config.yaml
init: "trunc"
optimizer: "soap_variant"
beta1: 0.95
lr_head: 0.00853
decay_shape: "linear"
steps: 2733
Each number is 128 + 24 x the weight over its row's rms, rounded and kept within 0 to 255. Layers, rows and columns count from 0. The size above them is the row's rms in percent of the matrix's.

# layer 6 MLP up, 640x160, rms 0.205, rows 31-34, columns 0-159
size [ 92 121  80  96]
[[157  91 127 138 143 114  87 141 129 116 102 125 155  82 130 135 147 182 140 122 107 139 109 125 141 108  91 173 126  81 126 131 141 135 134 128 130 142 136 135 102 167  95 114 108 132 113 126 119 147 168 110 143 126 119 149 130 175 151 114  89 148 171 116 133  87  94 112  97 142 143 110 187 152 129 102 115 149 131  94 105 177 103 154 152 148 150 191 115 108 160 106 117 142 108 107 134 132 152  99 116 144 138  86 124 140 108 131 106 126 104 117 152 127  91 130 157 110 122 102 108 132 125 113 124 135 145 116  99 121 126  98  94 120 130 127 153 143 148 124 146 171 183 116 179  99 112 108 139 122 174 168 109  97  73 132 159 118 110 148]
 [ 87 116 109 121 122 141 145 173 136 160 147 141 120  97 103  97 114 123 111 158 181 148 118 167 126 122 124 112 146 128 120 109 138 127 133 127 191 115 129 141 168 101 139 111 149 113 151 186  73 111 134 122 154 127 125 107 134 120 121  87  94 124 141 111 131 135  89 102 147  89  86 118 165  91 109 131 133 126 100 149 120 110  75 124  75  93 180  94 119 136 128 160  99  90 127 133  94 155 163 138 142 127 109 127 119 140 140 128 116 160 118 159 186 142 132 124 125 162 113 127 112 122 142 176 143 163 158 170 124 140 141 115 147 116 106 101  74  81 151 118  92 147 138 138 150 148 138 113 120 106 120 123 132 122 149 127 150 125 115 139]
 [133 120 147 174 150 150 148  96 109 157 123 175 136 125 129 118 134 151 154 146 121 163 129 146 137 150 191 138 101 154 143 121 141  89  83 137 110 150 115 114 128 101 143 117 143 107  93 123 170  94 104  98  84 114  96 140 116 105  83 119 156 106  95 102  90  93 143 137 120 113 124 125 130 137 154 192 115 136 139  81  81 136  93  85 142 148 149 183 129 140 149 111 110  95 111 125 149 119 108 104 132 134 144 106 112  92 128 116 168 129 124 168  95 170 115 150 108 133 156 122 126 128 105 113 122 127 136 112 155  93 100  94 120 138 163 136 154 185 148 152 137 137 100 110 146 106 121 142 113 134 122  97 144 155 145 139 164 140 132 117]
 [160 123 108 103 129  90  73 107 117 131  97 145 123 142 126 114 135 124 124  98 140 106 117 132 107 113 130 168 174 110 111 105 114 105 126 115 167 105  79 158 112 148 154 134 106 167  99 140  84 109 130  96 119  97 137  76 116  94 135 129  76 132 128 122 167 103 140 166 162 110 130 134 163 150 124 165  98 161 163  93 120 156 132 134 109 142 143 154 131 124  75 128 146 127 131 189 120 141 124 121 133 113 115 132 144 133 146 154 121 154  78 114 143 149 121 202 114 154  86 110 166 136  90 132 143 109 149 167 149  87 127 139 101 173 137 145 138 132 161 144  99 131 126 145 111  99 142 142 103 109 143 120 115 124 107 112 122 122 115 133]]
# layer 6 MLP down (transposed), 640x160, rms 0.195, rows 31-34, columns 0-159
size [ 88 115  75  91]
[[ 95 104 143 129 124 134 110 167 120 127 113 124 130 147 146 112  80  89 194 129  93 108 101 176  93  85 112 129  91 122  81 110 167 132 103 145 104 164 151 178 135 137 118 133  96  97  88 126 140 107 143 128 125 137 122 130 102 148 110 102 120 108 112 156  97 122 116  98 111 110 130 162 115 133 145 140 107 162 114 141 134 107 126 164 123 142 115 119 166 133 108 140 163 121 107 146 126 155 139 113  91 160 101 124 156 119  69 159  95 158 120 107 148 123 122 138 138  94 121 115 168  72 138 140 131 118  90 172  99 146 163 122 134 117  98  99 150 154 121 151 146 149 131 163 160 108 148  77 111 145 147 137 146 162 130 115 119 122 158 141]
 [114 157 158 153 126 158 146 117  89 133 109 123 122 137 124 128 137 156 132 135 128 112  67 136 125 136  97 100 109 139 133 121 140 123 101 120 116 151 155 103 161 105 145 110 143  95 132  83 139 118 140 123 110  98 144 137 156 136 126 137 113 123 156 182 120 127 134 159  97 127 131 102  99 105 129 100 132 136 194 177 149 117  84 120 127 153 173  94  99 156 162 187 146 167 123 139 116 159 143 162 115 128 133 126 163 113 127 124  87 172 125 151 104 156 163 174 117 107 160 138 167 120 140 101 116 153 132 105 105 134 101 111 178 130 143 145 133 111  89 123 106 106 141  88 104  99 101 114 127 173 154 154 130 152 154 168  99 129 137 128]
 [137 130 115 124 142  98 124 137  80 113 178 117 104 188  77 141 106  74 110 125 117 123 110 120 139  96 163  86  91 143 153 100 130 134 150 136 172 109 137 137 142 119 118 151 160 111 127 108 109 172 159 132 116 101  77 145 107 140 132 122 162 105  95 152 132 172 131 125 143 107 134 128 131 118 141 158 126 141 119 112 129 136 121 180 124 120 125 144 131 101 133  85 107 139 145 152 107 147 108  85 132 167 106 113  93 144 162 155 118 122 157  93 133 115 196 137 160 161 121 118 133 149 153 118 167 124 108 142 162 156 140 141 156 111 117 147 137 152 106 104 150 124  84 151 133 182 130 119 127 138 147 161 108 102 106 137 116  94 105  98]
 [128 165 115 111 150 150 151 172 155 127 170 146 133 147 133 156 132  93 146 136 122 139 106 142  87 137 122 115 123 126 120 131  93 126  96 129 135 144 178 159 123 172 133 143 163 107 167 127 132 107 160 171 176 209 157  61 114 186 112 155  99  98 113 166 138 145 158 124 148 121 173 147 146 106 154 118 142 113 134 171 125 110 129 164  99 136 171 130 144 132 119 127 132 125 137 121  84 131 133 130 130 139 154  93 106 119 159 139 135 157 131 158 145 142 146 152 105 120 143 115 146 137 129 146 132 133 144 138 143 170 175 132 191 137 136 100 146 165 116 120 104 167 122 132 145 118 141 117 127 143 136 147 137 133 148 148 158 100 126 105]]